Part of a small language model's weights.
Size: 12 layers, width 320, MLP 832 SwiGLU, vocabulary 8192.
Architecture: local attention windows, value embeddings, a smear gate, capped logits.
Training: a variant of Muon for these matrices, 427M tokens, 6513 steps.
Each number is 50 + 15 x the weight over the matrix's rms, rounded and kept within 0 to 99. Layers, rows and columns count from 0.

# gate: layer 3 MLP gate, 832x320, rms 0.118, rows 707-713, columns 128-191
# up: layer 3 MLP up, 832x320, rms 0.125, rows 707-713, columns 128-191
# down: layer 3 MLP down (transposed), 832x320, rms 0.0737, rows 707-713, columns 128-191
gate707:33 43 63 52 42 16 61 48 62 34 35 90 58 42 52 49 50 63 30 50 44 60 46 38 45 36 37 34 56 60 37 55 26 40 54 45 54 43 30 03 54 55 28 70 51 26 63 37 49 42 46 64 18 28 54 45 62 42 54 28 61 40 53 30
up707:45 12 65 49 43 44 52 48 42 21 20 38 47 52 25 56 40 75 38 32 36 19 57 50 45 43 47 52 69 60 24 65 46 37 40 31 62 44 37 49 38 51 32 54 67 33 74 42 20 57 43 64 60 50 60 52 76 54 38 46 51 51 26 58
down707:42 61 62 40 47 46 42 50 43 43 70 75 68 18 67 47 56 41 32 74 39 38 36 46 20 41 55 52 58 53 52 55 33 61 57 54 54 36 58 48 54 54 52 71 42 66 30 77 39 30 66 40 32 84 45 41 38 42 35 48 56 35 41 58
gate708:79 41 54 61 30 41 62 57 60 44 47 21 61 64 58 27 59 86 60 44 36 58 47 48 30 69 45 38 78 54 34 50 74 43 53 43 47 72 56 40 50 27 56 33 35 82 48 34 55 57 44 59 61 31 43 45 69 55 40 34 42 04 46 10
up708:69 60 44 30 44 33 66 49 31 48 45 39 54 32 40 60 63 47 78 32 48 53 66 66 41 67 57 06 63 30 92 26 43 68 29 62 51 56 57 37 36 57 37 42 94 53 54 43 49 21 69 74 51 52 68 64 88 61 45 33 67 78 44 64
down708:67 42 63 52 32 49 62 33 69 63 36 48 56 37 37 64 89 44 75 55 34 45 45 54 73 69 70 20 56 50 27 47 71 63 19 27 41 44 70 36 66 46 57 54 42 57 46 32 39 52 67 36 57 59 57 32 51 32 75 45 62 55 69 60
gate709:45 38 22 81 60 46 57 52 24 40 57 24 57 44 41 44 63 60 58 48 55 60 63 76 42 50 12 65 48 29 36 57 38 65 39 62 17 34 45 40 66 52 67 57 66 55 36 42 42 36 62 35 58 33 25 34 60 53 47 68 74 57 55 28
up709:66 38 50 37 50 38 52 34 82 58 29 27 56 44 37 67 49 23 48 87 67 33 78 40 40 66 49 33 41 68 66 47 54 65 63 23 46 63 66 15 51 39 53 07 36 31 31 69 49 55 72 59 66 64 47 61 46 53 71 33 58 43 47 82
down709:56 32 95 30 27 38 42 10 34 67 21 43 56 32 36 65 33 49 82 55 44 45 56 61 37 64 54 55 57 47 34 24 41 32 68 45 23 32 63 71 55 45 65 45 63 29 40 38 68 42 56 48 57 72 55 78 39 76 71 54 69 50 30 62
gate710:62 46 60 40 71 63 70 34 28 49 68 43 54 58 32 37 48 31 76 49 45 54 58 28 55 55 49 59 65 43 31 35 41 83 53 36 58 48 42 44 62 47 37 65 47 50 33 47 53 46 21 40 67 48 83 50 32 48 67 56 59 50 42 48
up710:67 28 57 25 41 63 41 64 74 70 71 73 52 66 48 30 38 33 77 48 50 63 59 56 30 53 42 78 25 78 36 38 69 59 59 46 40 64 46 48 68 58 34 61 68 41 45 41 39 29 45 56 43 55 63 65 47 38 29 54 40 65 52 50
down710:46 39 39 46 53 35 67 43 41 67 42 50 62 78 35 48 47 56 60 49 19 72 75 41 45 34 59 68 56 52 16 34 52 71 58 34 85 55 64 61 51 72 53 67 53 58 69 59 57 37 62 67 34 72 44 36 60 44 70 65 18 56 63 47
gate711:48 13 46 32 45 57 52 55 27 57 22 53 52 75 59 68 55 43 67 41 85 39 61 74 33 50 53 53 52 40 36 67 46 42 42 49 69 65 30 54 52 53 65 54 84 35 38 20 73 81 30 33 63 28 52 42 48 85 44 77 61 81 55 63
up711:40 68 59 40 59 43 64 65 71 52 74 67 63 45 23 49 21 54 72 46 78 52 71 63 37 39 29 61 54 46 54 50 43 41 71 37 28 49 51 55 30 32 44 48 37 50 72 31 40 55 55 65 24 44 49 33 51 48 47 60 25 37 27 47
down711:39 48 27 66 50 51 27 74 56 28 57 59 38 43 58 58 55 60 51 56 33 38 47 18 60 38 42 51 27 62 67 53 68 65 56 52 58 42 56 40 58 80 11 60 66 55 69 67 45 51 48 59 37 56 45 52 56 44 60 46 58 50 52 52
gate712:79 71 63 65 45 58 62 59 57 48 35 55 41 49 51 84 38 71 68 34 58 26 49 51 44 52 61 47 31 30 83 75 37 42 36 73 41 46 42 67 48 68 47 79 60 65 54 53 36 68 66 52 70 60 62 35 57 53 32 59 28 48 69 49
up712:57 63 41 54 32 32 45 68 54 47 42 46 20 52 40 64 52 51 60 29 62 34 58 39 65 48 83 51 29 43 70 56 44 52 54 45 49 83 36 90 39 36 58 99 51 49 29 46 49 45 64 60 86 38 48 42 45 33 57 48 39 58 76 53
down712:57 53 52 59 53 36 55 53 80 68 36 43 48 30 11 52 63 27 05 56 55 29 42 30 62 23 30 42 53 38 96 45 36 51 47 44 85 37 40 53 66 46 55 61 32 37 43 45 60 75 73 24 41 49 49 18 41 85 78 52 52 63 51 64
gate713:64 62 54 26 49 69 60 37 53 58 32 59 45 69 47 69 54 69 22 46 75 40 52 99 50 48 40 45 42 34 63 60 57 39 56 48 64 41 40 22 49 77 49 25 47 82 49 50 54 61 44 80 51 61 83 66 73 69 50 73 62 27 16 38
up713:44 83 56 45 30 62 58 52 44 31 45 37 47 40 28 38 27 55 27 52 42 42 49 37 59 47 43 49 40 59 59 55 63 44 63 69 33 60 44 69 43 36 41 71 46 38 49 41 64 46 42 18 64 66 44 50 64 39 30 57 36 45 54 49
down713:52 51 51 55 38 43 50 26 26 20 47 75 52 29 43 31 36 07 38 45 64 32 92 52 71 48 60 63 42 49 53 48 52 49 52 65 16 43 57 35 50 55 41 64 71 82 70 53 60 45 53 37 42 69 62 66 68 60 52 40 57 27 42 44